python train.py --norm_place="pre" --tie_word_embeddings=false --optimizer="soap_variant"
Each number is 128 + 24 x the weight over its row's rms, rounded and kept within 0 to 255. Layers, rows and columns count from 0. The size above them is the row's rms in percent of the matrix's.

# layer 2 MLP up, 256x96, rms 0.185, rows 219-242, columns 0-95
size [ 86  99 101 116  94  85 104 101  88 108  98  99  94 118 103 110  96  90  97  95  93  95  99  97]
[[147 131 145 147 155 106 115 164  70  73 133  84 168 143 127  90 142 124 126 144 133 124 141 160  56 168 161 142 125 134 161 143 120 135 122 142 133 124 120 139 115 135 101  92 106  98 122 122 132 144 154 113  80 143  78 142 137 116  94 111 110 153 117 132 127 172 173 132 172 162 118 138 146 114 143 131 126 132 134 124 125 155 140 175 105 130 106  92 156 138 140 135 110 120 130 108]
 [134 113 134 145 148 124 108  94 118 141 110  90 131 122 116 130 100 138 109 141 147 115 140 105 112  99  83 117 174  95 201  93 132 109 137 156  97 131 125 117 148 128 125 180  87  84 114 148 124 112 150 117 129 124 129 114 115 101 175 144 103 103 146 180 147 113 121 138 138 118 169 162 149 135 128 124 106 112 138 119 168 113 144 125 173 157 119  95 137 147 154 133 161 154  99 166]
 [141 132 145 111 172 153 111 111 120 153 128  53 166 128 194 144  83 113 128 119 121 158 141 118  95 143 171 123 143 127  96 135 135  93 113 135 106 175 144  99 121  97 135 153 134  90 146 109  91 120 124 100 119  88 113 132 151 159  96 132 132 128 142 117 166 132 103 119 107 168 140 126 142 153 130 103 120 110 134 124 139 125 129 122 164 117 151 129 156  87 107 133 111 139  75 141]
 [144 136 126 124 135  52 168 143 133 117 165 126 160 142 134 189 153  94 127 105 128 133 128 133 106 101 132 144 131 115 122 146 148 139  96 116 135 172  95 113 119  80 140 149 134 166 125 160 128 100 141 115 147 180 134 139  98 115 114 145 154 131 134 144 131 142  66 159 128 132 134 163  99 120 147 125 109 163 127 146 139 143 109 163 113 134 187  94 132 106 104 102 137 124 150 109]
 [141 114  78 144 145 138 149 165 129  90 147 150 133 131 134 111 116 130 124 159 136 118 129 129 140 128 164  97 146 142 145 168 119 114 123 169 146 130 132 161  86 144 165 148 165 118 142 137  72 162  90 124 117 157 136 142 142 127 143 134 138  68 122 112 131 154 143 148 113 145  98 151 100 111 112 128  88 105 107  92 100 131 166  96 129 185 157 130 158 115  92 135 153 132 109 169]
 [108 115 152 106 126 143 113  81 147 178 141 138 127 132 142  98 116 152 166 138 140 112 139 130 145 130 115  91 119 157 135 112 148 170 101 155 120 142 120  95 162 140 143 153 124 159 106 130 144  93 153 145 114  93 148 139 175  98 186 169 150 116 117 130  76 104 150 132  90 134 156 123 120  89 135 140 108 129 130 154 142  76 139 102 102 141 138 140 138 126 136 126 132 145  97 189]
 [170 122 148 119 151 167 155 108 141 139 169 126  86 129  93 155 160 110 130 116 151 120 141 168 132  86 122 147 142 130 124 100 109 118 181 148 106 117  97 134 142 140 142 127 144  95  94 137 152 136  98 138 113  72 132 140 164 113 118 148  89 139 117 139 121 142 117 124 123 134 113 133 108  96 115  82 110  99 139 183 107 134 127 111 113  62 102 115 149 138 148  88 115 158  94 120]
 [117 122 136 147 132  95 108 123 143 164 140 133 168 121 103 126  94 139 127 153 141 123 133 125 129 184 124 112 121 130  83 106 101 100  97 153 142 175 185 168 119 139  97  95 138 100 193  92 135 105 109 133 153 129 120 125 127 105 143 103 130 139  97 114 122 132 172 129  72 123 121 169 132 128 161 164 151 118 121  96 130 156 133 133 112 156 142 111 126 112 107 128 154  93 152  95]
 [120 126 149 101 140 123 145 143 127 137 119 133 144 132 119 130 136 150 138 136 119 116  70 116 131 138 116 143 163 110 170  97 144 150 138 128 160  97 137 161 124  82  99 185 115 184  86 161  97 117 122 176 125 148 193 108 128 150 123 106 114 100 103 105 164 124 118 111  85  88 162 145 122 118 133 131 104 140 151 125 113 129 155 127 152 133 181  91 116 128 118 115 119 155 101 118]
 [143 141 147 106 131  99 115 109 162  99 132 151  93 158 155 151  94 118 148 148  98 103  98 114  86 137 129 115 157 130  96 121 111  92 139 101 138 142  87 105 126 175 111 122 112 120 126 139 148 137 114 124 127 128 161 156 168 132  88 124 133 176 140 110 148 113 107 131  62  74 113 128 122 143 103 127 128 124  85 146 138 129  95 102 142 159 158 100  99 153 151  99 148 131 127 172]
 [103 150 137 114 160 116 141 145 104 104 150 124 149 137 141 118  88 155 129 113 142 135 108 137 119 145 166 156 137 111 144 108 143 179 155 108 128 140 121  97 158  95 108  62 115  90 171 114 103 130  87 128 122 118 117 111 119 141 168 143 146  97 163  89 111 100 141 118 100 159 108 120 139 135 154 170  77 104 146 126 148  75 118 149 132 139 124 153 107 183 119 112 112 121 118 126]
 [110 141 187 133 145 107 169  78 152 128 119 148 103 160 130 124 135  77  48 150 134 164 125 163  97 109 115 127  84  92 139 144 105 168 154 126 114 108 150 123 129 115 166 157 131 157 139 102 155 104 137 137 130 121 130 167 134 140 129 118 109 116 170 116 148 122 121 121 113 164 151 119 131 135 114 115 122 142 114 138 132  84 149 139 123 105  68 112 123 152 130 110 107 103 128 143]
 [119 163 104 137 104 116  99 134  73 161 122  95 141 114 115 141 115 103  87 148 150 143 107 113 146  88 106 112  89 138 128 124 134 115 162 141 140 120 124 131 160  94 133 130 129 100 138 161 142 158 133 142 117 114 103 112  90  58 144 102 133 114 115 137 135 148 121 146 128 137  90 133 178 144  89 118 152 101 131 110 135 165 129 133 141  87  70 117 128 108 147  93 123 161 172 158]
 [131 158  97 154 117 197 171 138 107 185 115 119 130 169 108 113 147 120 136 124  99  89 117 124 142 134 119 110 118 116 156 138 176  81 105 139 113 157 125 134 117 180 167 152 153 165 109 109  93 106 118 132 110 119  94 135 153 115 105 134 149 151 120 125 133 165 112 148 109 128 144 143 102 125 108 105 154 136 144 127 140 141 168 135 153 142 119 104 148  82  88 167 105 140 121 119]
 [114 114 130 112 128 127 121 121 147  98 111 127 111 116 118  84 124  80  91 127 155 158 114 142  89 170 155 161 165 107 126 106 129 125 144 135 121 163  97 106  74 145 133 122 145 143 139 108 115  74 131  78  73 147 125 169 141 152 136 124 135  88  74 131 148 166 101 136 140 133 101 151 115 119 168 131 161  89 114 115 132 122 111 116 114 156 125  97 167 125 105 138 117 115 147 134]
 [168 104 202 110  95 109  80  99  78 138 120 141 104 125  97 149 120 163 125 148 117 145 148  88 149 133 123 125 134 172 136  98 133 120 125 100 178 108 104 100 102 140 148 159 154 162 112 120 104 139 131 112 151  88 130 153 119 138 146 137 135 119 112  96 136 151 145 121 119 136 118 108 130  95 123 107 124 115 105  96  68 143 140 109 152 151 142 144 134 151 108 125 100  88 130  99]
 [103 131 175 130 157 168 124 122 125 121 126 131 153 141 109 132 121 143  92 141  75 114 137 125 112 121 111 125  72 121 144 164 135 102 149 111 159 132 132 113 191  79  89 134 115  91 133 140 120 139 127 153 120 129 148 129 129 120 130  98 119 152 127 117 115 107 171 148 153 117 106 114 127 108 133 100 110  96 140 136  91 144 134 108 170 101  92 150  67 138  57 139 114 106 134 115]
 [124  96 137 155  52  88 116 117  75 143  98 112  77  87 110 115 140 173 117 145 147 125 120 108  90 114 149 147 147 153 121 120 134 121 114 133 106 109 165 129 118  92 149 126 135  95 128 130 127  98 170 104 107 132 112 112  93 154 139 154 129 111 137 134 164 142 117 143 156 141 190 158 105 135 116 115 106 132 131 144 147 122 114 142 148 109 167 129 120 161 136 156 114 141 104  84]
 [129 111  97 182 155 181 131 107 121 115 137 152 105 112 106 115 137 126 118 142 138 123 145 140 124 116 112 151 141 138 107 167 146 135 125  94 130 124 102 119  76 182 105 137 142 159 149 141 140 140 123 129 111 177 114 143 130 139 117 128 114 124 144 157 116 127 131 134 148 134 140 134  86  79  86 150 167  97 154 100 108 146 136 110 108 141  66 158 148 124 202 127 131  90 111 116]
 [127  68 135 103 127 164 102 131 137 138 105 123 116 146 134 107 156 142  67 116 112 124 113 141 132 105 137 132 138 111 139 107 124 152 128  75 115 123  73 135 129  82 140  85  64  95 159 133  67 156 112 141 127 119 139 140 117 123 130 139 170 143 120 127 150  91 136 161 141 133 124 117 124 115 137 129 111 161 131  97  92 117 142 135 156  97 111 126 150 184  94 119 141 131 154 116]
 [131  76  63 125 113 142 194 142 151 126 151 107 122 151 164 108 114 158 140 109 119 157 107 146 112 132 127 104 135 136 122 140 164 139 156 148 144 116 140 126 135 150 151 140 173 102 125 138 117 127 107 152 144 147 106 109 135  96  97 130 130 129 132 142 161 155 141 105  76 152 103 141 136 148 131 123 138 122 145 127 128 116  79 176 105 189 109 154 100 176 153 145 147 108  99 141]
 [ 94 122 150  92 143  95 158 105  85  98 115 144 153 126 140 124 135 156 127 153 105 126 157 133 108 121 123 146  83 112 130  99 142 110 110 123 146 169 146 119 149 114 133 160 117 120 130 128 143 130 129 160 169 116 155 163  97 157 116 128 133 156 107 104 111 136 151 107 139 111 182 142 110 132  67  91 152 118 154 145 178 164 154 181 138 110 112 151 102 137 112 133 113 109 168 168]
 [109 131 110  69 125 115 104 124 145 140 149 126 120 156 140 115 156 138 126 148  78  85 125 139 107  97 135 150 147 124 145 113  98  91 141 114 158 176 127 125 133 114 144 139 120 113 125 128 157 157 158 136 134 179 140 109 141 107 110  86 198 153 131 129 114  71 153 152 111  98  90 141 166 101 147 139  79 140 127 153 140  99 125  95 122  93 128 137 141 152 145 147 117 135 104 117]
 [ 92 166 117 108  90 121 152  86 103 130 125 119 129 116 133 182 142 143 142 117 104 157 176  85 133 122 169 171 117 148 127 136 119 127 138 154 155 161 142 127 100 105 183 113 150  69 126 112 134 129 152 165 137 124 133 154 137 158 137 124 133  97 120 101 141 102  98 130 162 141 110 171 106 158  98 141 132 152 130 144  97 109 142  85 100 156 102 130 116 143 142 142 167 121 137 116]]
# layer 2 MLP down (transposed), 256x96, rms 0.169, rows 219-242, columns 0-95
size [ 96 102  99 108  96  90  99  99  96 103  99 101 103 103 102 107  97  96 100 105  94 102  95 102]
[[119 104 129 161 140 113 105 122 122 117 143 150 101 139 141 164 108 117 121 123 162 119 155 139 161 162 123 119 120  77 157 148 135 158 120 163 141 138 115 115 104 122 128 143 134 122 148 122  72 137 138 131 137 132 113 106  85 129 140 138 148 132 156 130  91 105 118 135 167 124 139 120 175 107  92 108  71 144 207 111 179 123 143 109  95 101 128 144 129 127 137 137 124 152 195 129]
 [127 149 102 137 130  88 126 128  88 115 155 101 135 129 130 171 154 119 127 132 136 128 102 102  75 114 154  99 121  80 112 143 154 149 125 144 146 180 127 155 105 147 144  99 156 157  65 131 122  95 119 168 140 141 169 138 127 127 143 137 163 127 129  82 131 136 129 174 107 128 131 148 122  80 130 120 128 118 110 107 142 171 157 148 113  98 172 120 161 122 100 128 161 110 121 110]
 [126 129 141 144 136 101 141 109 105 108 140 142 136  77 106 154 153 121 129  90 144 114 124 174 161  83 104 144  88 124 159 143 116 134 133 110 160  88  74 128 169 133 167 135 134 125 119  86 146 139  95 169 115  79 120 117 102  84 154 165 117 131 118 117 111 126 154  98 126 100  95 140 106 115 120 161 151 140 132 145 140 117 134 115 139 118 122 124 117 169 131 185 168 102 132 117]
 [122 122 115 148 131 151 119 102 140 145 125 135 125 132 105  97 103 116 122 130  88 154  98 120 106 196 130 140 152 117 105 122  83 101 175 113 113 130 158 119 152 148  94  76 141  66 114 124 120 119 127 119 122 125 129 114 137 140 144 116 137 120 141 118 123 124 168 103 129 133 182 128 153 163 131 127 155 105 120  98 151 130 114  75 147 117  93 151 103 159 170 169  90 134  94 161]
 [140 133 106 123 166 148 115 124 134 119 135 127 135 138 109 109 114 121 117 145 136 158 107 104 124 116 132 114 145  96 141 125 151 132 146 102 104 115  98 119 120 143 165 129 123 166 135 148 110 129 127  94 120 151 135 141 114 174 129 183  98  66 103 119 158 133  89 164 152 127 124 145  79 145 106 156  85 125  84  94 162 147 101  94 103 180 170 103 138 125 132 113 134 191 120 116]
 [ 86 136 109  86 143 157 133 129 145 143  87 160 126  99 136 130 162 122 164 126 152 131 149 120 141 113 132 102 114 132 145 100 135 119 137 127 129 117 145 133 145 132 171 164 109 137 127 126 169 133 177 114 120 150 146 149 179 147 128 181  89 109 133 164 119 112 111 105 121 172 168 125 158 150 121 125 124 135 110 201 140 119 134 182 148 152 154  94 139 132 117  99 114 142 101 160]
 [112 109  72 124 183 125 135 112 109 120 121 113 108 122 122 140 139  71 122 101 106 147 132 122 136 158 153 143  97 147 113 143 128 113  73  83 128 139 145 104  84 156 140 136 145 118 113 155 124 124 143 147 163 124 134 175 121 130 129 153 155 132 126 154  87 121 159 185 155 119 128  99 110 118 127 172 123 168 110 130 142 152 104 153 119 125 142  77 137 167 124 144 106 145 123 175]
 [115  89 193 121 120 130 124 105 183 110 118  95 162 156 127 153 148 110 121  96 117 150 107 130  86 115 150 156 130 147 127 112 141 128 153 111 128 158 117  88 181 148 116 165 146 119 124 136 116  89  88 182 142 101 115 142 152 155 140 116 130 132  76 142 123  72 120 128 114 107  98  98 116 109  94 127 106 149 118 147  83 136 130 122 136 164 136 114 115 120 101 121 115 110 127 138]
 [135 104 116 151  90  79 138 107 138 108 141 112 108 138 129 100 131 144 127 139 108 145 128 137  87 146 125 115 140 104 155 154 125 149 120 105 147 137 150 114 108 153 141 161 133 117 129 120  94 125 132 163 137 125 113 105 121  92 155 167  90 154 134 156 153 133 150 116 109 137 115 120 111 140 144 184 127 187  87 135 166  75 134 100 142  90 157 130 144 148 157  65 132 170 149 163]
 [177 158  94 106 103  94 149 124 144 145 104 117 132 118 164 113 101 105 136 148 130 124 149 111  65 107 122 123 116 121 111 116 143 122 123 115 110 145 118 112 116  92 128 132 135 109 156 131 162 140 114 101 170 151 168 123 164 115 107 113  82 159 127  81 109 101 138 122 101  86 122 137 114 120 117  99 158 187  84 160 145 110 111 120 144 129 170 134 144 162 107 171 132 137 148 147]
 [115 137 150 133 138 164 124 105 166 126 138 107 150 123 134 108 177 100 148 113 112 125 139 138 129  93 151 139 134 172 122 109  49 131 124 170 130 139 117 134 134 148 142 151 160 125 100 140 137 104 154 137 154  94 141 134 114 168 132  82  88 146  93 147 140  81 123 110 123 156 120 147 159 126 150 131 139 115  96 168 140 150 115  93 125 173 137  94 133 124 102 114 137 131 182 159]
 [125 123 143 103 127 146 181 119 124  88  82 162 133 109  99 143 155  93  99 129 119 140  99 136 149  94 137 120 113 127 110 122 101 123 154 107 101 103 133 153 134 127 101 106 126 140  96 178 138 142 145 187 138 112 182 151 113 176 174 108 114 108  98 119 132 103 127  91 114 155 155 109 130  51 109 155 113 129 145 132 112 135 153 118 149 110 114 138 143 117 111 128 109 142 109 139]
 [146 124 158 138 157  93 129 130 118 118 152 123 167 161 119 171 126 119 170 109 128 134  88 135 111 138 135 138 125  97  89 149 110 166 105 102  94 190 131 163  91 133 151 137 144 118 138 168 125 104 119 140 153 164 124 180 122 120 122 142  90  96 151 147 122  99 130 133 135  92 122 156 109 163 141 101  67 145 112 151 155 137 122 103 121 119 176  89 129 148 127 137 127 137 143 120]
 [154 151 140 109 116  70 117 101 112 143 115 101 112 114 106 129 133 147 109 134  87 110 151  81 171 140 129  77 143 146 145 127 152 108 146 155 113 117 134 142  98 131 118 109  98 148 118 121 131  79 126 117 145 166  85 121 129 118 150 132 157  87 134 126 155 129 114 170 140 111 159 158 101 130 133 138 121 133 137  84  97 140 140 160 161 168  87  74 172 151 125 136 145 101 125 115]
 [111  99 153  92  99 132 146 135 109 183 136 128 110 140 126 187 156 123 151 133 103  89 132 110 137 132 169 151  71 117 133 115  94 103 147 105 134 113 159 152 152 143  99 119 111 110 109 155 124 137 119 149 165 147 115 133 102 100  96 121 113 146 143 139 103  99 141 128 164 157 100 100 113 176  78 147  92 108 115 147 112 119 112 144 135  86 159 163 112 111 155 142 148 141 133 134]
 [123 129 109 190  96 182 130 145 165 120 125 103 123 124 156 109 102  97 124 145 167 138 131 156 139 101 129 137 159 115 107 160 137  92 110 151 121 119 145 145 132  78 118 120 103 110 147 143 137 152 109 123 131 137  99 140  63 128 153 119  95 142  91  86 148 129  82  97 113 134 114 102 161 125 146 164  83 132 114 173 142 111 109 162 108 124  97 115 134 128  95 133 145 126 115 149]
 [121 126 117  95  93 106 113  97 128 124  93 139 114 117 134 153 106  97 116 108 132 170 121 136 178 128 141  88 129 153 126 123  90 146 111 122 140 117 148 110 132 145 146 116 189 148 120 105  82 145 100 113 128 131 135 109 139 159 113 191 142 146 145 153 117 149  68 131  85  84 115  70 153 129 125 144 105 131 138  93 154 106 123 157 121 140 104 129 143 121 161 167 157 140 137 140]
 [137 158 120  87 147 111 121 140 137 116 129 131 162 119 148 103 120 128 137 112 125 167 141 188 154 125 100 122 123 110 160 137 148 121 157 123 131 125 123  87 154 112 134 104 127 126 161 132 104 122  79 175 125 124 141 158 101  94 100  93 116 156 138  75 159  91 123 136 138 101 103 121 130 139 171 104 148 105 144  93 123 137 166 170  83 127 132  99  93 116 130  75 133 159 121 103]
 [170 113 132 163 117 121 144 154  58 161 122 148 131 130 107 168 153 141 109 118 150 151 134 143 127 114 170 141 141 173  97 141 131 174 100 135 132 143  91 146 112 148 143 112 129 126 122  65 147 159 106  98 126 163 102 171 126 154  85 123  88 137 147 138 135 133 141 133 134 121 133 102 110 115 128 109 127 114 154 114  86 119 131 117 162  96 122 173 126 140 170 109 134 115 170 131]
 [152 126 109 156  91 135 146 154 116 177 155 121 135 125 129 137 178 133 149 124 139 182  98 133 135 141 145 143  99 109 122 112  88 109 114 107  98 107 139 107 101  85 122  77 128 143 118 134 134 127 100 150 123 143 133 116 113 179 156 142 160 102 134 138 157 117 185 169 129  91 131 129  65  94 124 116 148 121 102 111 109  88 171 117 126 125 109 139 125 133 114 139 144 142  87 149]
 [159 146 116  88 114 116 104  90 172 113 109 135 121 160 156 109 100 157 109 120 126 129 118 159 106 168 176 122 111 109 141 170 151 115 148  97  98 134 140 149 128 181 135  98 161 121  82 141 101 121 136 129 141 154 130 117 133 108 143 121  99 104 158  81 125 153 156 131 128 125 112 117 144 127 113 118 140 144 138 148 163 106 142  97 111 152 159  79 119 114 135 171 118  86  79 109]
 [128 118 108 162 142  89 137 100 143 109 147 146 104 112 102 131 129 175 133 159  88  99 128 124 118  90 126 126 126 111 114 107 110  92 126 107 163 144 148 111 114 154 116 138 146 147 121  49  86 169 150 156 108 115 180 123 155 126 192 116 122 123 129 129 130 116 108 108 148 109 134 135 128 135 105 126 111 100 146 100 116 186 125 149 115 139 120 147  98 144 142  78  99 125 105 130]
 [139  92 107 174 143 195 130  77 134 122 136 122 105 103 191 123 155 141  91 107 141 131 133 149 142 140 121 128  86 151  96 137 147 135 131 136 131 110  80 111 103 106 109 129 141 147 102 113  85 156 125 115 125 154 159 141 147 136 145 150 117 115 121 114 122 160 120 116 134 131 129 138 122 121 154 186 129 164 137 180  99 125 129 116 113 101 145  92 113 130 135  95  91 116  96 169]
 [169  98 141  74 151 152 113 162 158 116 164 168 135 158 126  93 129 116 144 140 124 127  89 148 115 137 124 134 145  95 125 161 105 124 133 139  79 103 130 121 145 133  79 123 106 142 143 139 111 146  94 128 125 110 136 111 128 100  88 135  85 138 138 182 116 119 133 118  86 163 137 110 169 112 145 142 109 120 118 144 185 144 116 163 134  79 139 122 101  77 131 108 122 134 128 118]]
# layer 2 MLP gate, 256x96, rms 0.198, rows 220-243, columns 0-95
size [ 99 109 110  97  87 107  98  90  96  95 107  97 112  95  91  95  92 104 104 102 101  97  85  87]
[[ 83 117 137 146 123 149  98 131 166 113 124  95 136 119 122 142 141 114 160 137 108 172 142 129 183 112 141 117 122 112 131 100 140 107 124 104  69 117 129  83 140 113  98 183 100 121 137  99 136 134 142 122 150 153 136 119 113 147 128 130 108 118 137 141  69 118 109 114 133 169 189 107 155 131 108 113 146 153 166  80 160 117  99 128 135 145 138 120 119  67 133 131 124 100 104 126]
 [ 84 104 126  75 128 113 144 130 110 123  87 107 119 122 159 133  82 120 115  88 152 128 145 127  88 142 135 133 103 132 117 123 126 119 148 130 109 118 169 102 149 100 110 124  75 120 132 131 160 125 144 112 113  98 135 137 130 122 133 122 111 132  91 110 168 135 108 142 137 147 163  85 154 163 125 110 164 118 156 122 144  95 179  86 167 112 160  98 151  78 112 137 106 106 103 163]
 [149 179 128 136 126 169 143  88 114 120 131  90  71 144 142 130 114 132 103 155 123 122 135  97  80 129 136 121  99 170 118 117 121 131 112 127 122 123 186  73 141  58 160 123  96 108 153 136  94 139  96 145  94 132 122 113 145 114 113 115 143 169 118 109 161 145 154 153 134 135 150 134 101 141 103 110 106 144 121 138 136 148 136  88 111 116 154 122 109 116  89 133 100 138 103 144]
 [132 166  50 141 179 131 146  97 124 129 131 147 142 127 151 177 165  82 135 128 152 159  93 148 134 118 141 141 129 146 141 128 128  85 126 127 136 180 113 141 113 142 146 144 130 139 151 129 131 132 130 101 154 149 133 121 126 158 123 147  67 117 159 137 147 165 103  94 128 136 105 126 108 100  89 147 122  68 107  98 130 167 138 127 148 130 110 142 106 113 151 151 134 137 149 157]
 [132 149  97 158 125 124 136 176  97  92 137 147 145 149 102 139 101 155 113 146 109  76 105 154 150 115 115 152 144 109 149 114 105 111 117 135 130 129 133 133 136 121 135 129 138 115 141 143 114 135  92 107 155 133 124 103 135  81 118 122 155 179 129 151 164 105  84 121 116 103  97 167  90 155 117 127 126 111 169  92 105 143 115 116 101  65 106 151 114 132 133 139 160 121 140  57]
 [ 84 159  98 149  90 125 146 139 105 139 112 171 142  94 131 115 127 160 118 165 139 139 121 163 128 165 106  74  92 105  92 117 129 136 125 140  82 135 174 124  85  93 168 119 120 116 149 145  88 138 111  68 100 149  91 129 165 122 119 135 154 123 151 106 137 144 113  88 126 121 163 143 119 137 144 115 141  89 124 144 123 134 143 133 118 146 148 112  90 121  95 129 144 115 108 119]
 [119 143 163 105 152  97 115 176 136 151 143 113 112 120 137  77 111 162 149 137 155 105 132 129  91 173  97 144  85 132 148 143 113  91  94 124 137 136 172 155 120 125 127  91 155 115 133 119 111 106 108 117 156 147 124 161 111 144 165 111 132 119 111  97 158 104 148 155 127 138 151 135 109 134 142 143 140 136 129  83 153 157 143  91 146 138 121 164 162 133 109  54 136 109 145  99]
 [ 82 117 152 165 141 129 131  85 146 101 112 145 146 152 137  89 131 131 140 123 166 120 145  90 121 116 101 162 116 131 118 142 210 146  98 128 141 125 194 113 147 162 108 135 125 151 124 124 114 114  95 121 126 139 107  96  93 114 169 126 100 152 134 134 132 109 117 100 158 173  78 139  85 129 137 105 137 146 144 110  84 131 141 131 167 131 128 135 127 135 103 117 120 124 131  91]
 [130 142 142 109 112 160 134 193 142 116 155 142 118 107 108 140 114 191 141 114  80 104 165 139 150 109 140 127 148 137 107 144 136 163 142 107 106 141 153 167 116 154 124 111 145 160 108 137 112 148 178  98 151 145 145 112 142 149 111 135 147 109 114 179 128 111  66 154 118 122 131 140 150 112  99 122 112 187 156 131 124 163 148 124 118 119 146 167 141 134 134 156  95 154 148 128]
 [113 120 143 153 116 116 114 112 124 114 118 173 155 114 145 115 116 104 166 156 102 139 137 125  82 131 106 171 133 128  94 102 145 128 113  75 127 149 108 122 103 109 142 115  94 134 153 138  97 151 115 145 120 120 170 135 141 157 129 150  75 101 129 114  96  80 151  95  74 121 160 130 117 126  80 146 152 109 130  89 129 111 111 159  76 109 133 148 167 100 100 108 122 135 123 142]
 [130 165 126 136  82 128 102 111 123 144 111 112  99 147 136 130  95 181 130  93 129 140 167 112 140 109 107 108 124 148 156 121 159 131 115 130 140 108 106 141 155 114 158 127  97 118 139 118 147 126 114 111 156 112  79 139  79  89 108 174 146 146 163 158 157  99 112 162 182 134  76 128 166 169 169 108 125 138 131 154 111 149 106 126 142 135 151 114 136 130 119 134  97  92 135 103]
 [ 90 137 132 153 115 151  65 124  93 139 120 102 170 113 120 118 133 129 161 188 139 158 108 108 167 110 100 103  99 113 136 112 130 120  81  83 110 136 130 131 137  91 133 157 177 104 147 125 154 125 142 142 127 142 109 162 116  90 126 136 141 115 138 140  96 132  81 125  94 132 135 156 149 139 143 118 154 108 120 115 125 131 162 119 157 150  74 121 136 119 163 129 124 119  95 171]
 [117  89 104 150 184  97 124 129 125 113 124 151 143 118 137 139 120  91 132 151 183 160 127 125  81 101 145 167  96 160 112 126 112 124 130 117 120  78 134 117 145  90 148  88  92 102 171 133 105 160 119 116 106 151 177 104 122 102 120  97 141 131  91 109 126 103 153 117 133 130 133 122 161 156 131 158 114 129 113 180 113 128 123 133  95 108 129 171 124 137 161 126 160 150 137 137]
 [123 140 174 150 122 138 133 103 155 117 129 126 116 105 120 156 140  91 149 143  85 102 149 115 124 123 137 139  88 133 178 103 130 130 102  92 125 115 136 141 101 126 126 140 116 100 151 158 119 175 141 143 152 104 118  97 139  89 107 158 100 157 178 149  99 106 179 117 115  88  96 171 129 107 128 133 126 122 108 143 138 135 164 112 116 134 190 150 114 159 134 155 119 182 124 115]
 [134 109 107 146 138 134 121 141  99 108 161 129 109  84 109 139 144  99  98 149 101 135 133 144  97 138 149 147  81 142 115 111 157 112 119  97 112 134 159 128 144 137 109 100 101  99 124 150 149 184 119 131  89 111 127  90 125 117 155 120 150 127 180 161 119 133 112 120 140 157 102 149 123 117 114 153 177 122 123 183 183 150 108 135 142 126 119 102 206 112 132 126 145 137 113 142]
 [129 117 134  83 168 140 119 117 161 138 105 122 120 152 150 108 132 126 109 130 108 113 155  89 126 113 131 145  77 146 134 133 140 152 134 139 172 179 139  93 193 116 151 104  83 123 138 139  94 133 114 176 162 128 141 125  89 124 128 126 141 127 137 123 128 108 142 148 137 140 106 123 117 116 126 120  67 116 119 127 132 152 127  88 190 112  78 133 132 120  71 118 137 165 139 132]
 [ 88  91 107 100  92 126 116 109  94 148 135 155 149 125 123 142 157 215 152  89 136 131  89 157 125 114 108 128 144 163 140  74 133 120 116 141 146 120 146 125 155 123 140 125 121 112 140 144 126 129 178 117 113 111 103  86  99 147 124 166 142 137 163 100 152 136 103 146  94 134 170 137  94 138 167 115  91 100 112 123 166 126 132 129 138  98 137 137 109 146 101 107 122 125 120 148]
 [145 126 114 154 145 145 153 125 117 168 165 122  66 150 111 161 163 121 144 158 146 101 147 151  96 112 140  78 111 150  98 129 125 144 135 117 133 154 105 110 163 174 121 157 118 122 115  88 130 133 118 169 128 193 114 150 136 125 111 138  82 150 137 159 128  99 106  99 153 124 117 171 126  85 123 129 116 121 130 156 111 144 151 121 137 153  99 177 114 131 167 127 127 122 105 116]
 [134 164 143  89 123 147 136 123 149 108 147 134 148 139 120 123 125 122 128 129 108 134  98  75  98 141 110 140 133 120 127 180 144 123 155 131 143 156 133  98  80 139 129 144 138 148 124 121 129 108 110 127 129 137  71 103 166  84 121  71  98 189 136 172 117 178 126 134 106 154 152 153 118  80 137 159 124  93 133 128 140 124 125  76 148 149 151 138 147  96 145 150 153 116 129 141]
 [132  92  71  84 101 125 156 143 170 124 156 113 116 120 155 133 140 156 193 121 134 105 114 154  46 133 143 146 151  97 109 134 133 138 129 111 105 125 131 133 140 160 122 121 150 106  69 126 105 123 124 149 145 151 122 132 125  89  94 138 135 124 131 126 121 131 160 151  89 156 142 130 113 151 122 153 139 143 136 134  85 121 130 137  95 155 112 105 133 155 131 190 156 129 127 123]
 [153 138  99 120 122 132  99 126 117 110 128 167 144 136 116 146 114 136 123  59 149 118 129 100 135 148 112 160 141 170 155 157 117 137 148 103  97  91 120 162  95 110 149 129 102 119 157 148 171 107 128 107 133 145 138 131 119 126 125 142 169 179 184 110 143 110 141 109 103 171 116  98 142 133 124 139 165 141 119 141 146 132  75  84  97 126  95 113 116 138 111 177 162 139 135 130]
 [ 79 134 135  81 108  93 124 156 129 139 101 134 136 109 121 135 102 141 172 120  94 119 134 141 147  93 158 140 145 179 160 141 117 122 108 133 116 154 122 157 121 157 148 174 112  95 166 149 126 131 107 156 149 135 130 140 110 102  87 153 191 130 162 131 126 113  99  88 110 123 113 104 142 135 127 123 140 148 131 134 133 156 109 110 146 124 128 169 163 185  96 148 155 157  99 139]
 [136 131 149 116 124 118 125 164 113  79  97 113 124 128 128 155 114 122 134 142 159  94 103 158 134 154 131 126 115 155 145 157 118 109 145  91 117  83 123 112 160 105 108 125  82 137 124 149  97 154  94 112  91  99 168 133 139  71 125 135 133 120  89 159 151 146 156 121 130  62 155 134 138 157 144 180 105 101 133 137 157 151 146 170 139 101 129 116 136 101  91 130 116 118 123 100]
 [143 128 105 113 142 123 122 126 115 117  76 131 151 148 105 137 110 128 146 137  90 139 127 123 125 135  97 120 126 161 174  80 143 116 145 104 119 164 133 113 118 138 146 142  99 147  79 131 142 154 126 152 101  86 130 132 104 159 149 156  91 139 114 134 108 111 114 102 110 131 120 124  76 163 109 150 175  76 180 127 125 151 119 149 159 119  84 150 134 118  73 111 145  83 130 107]]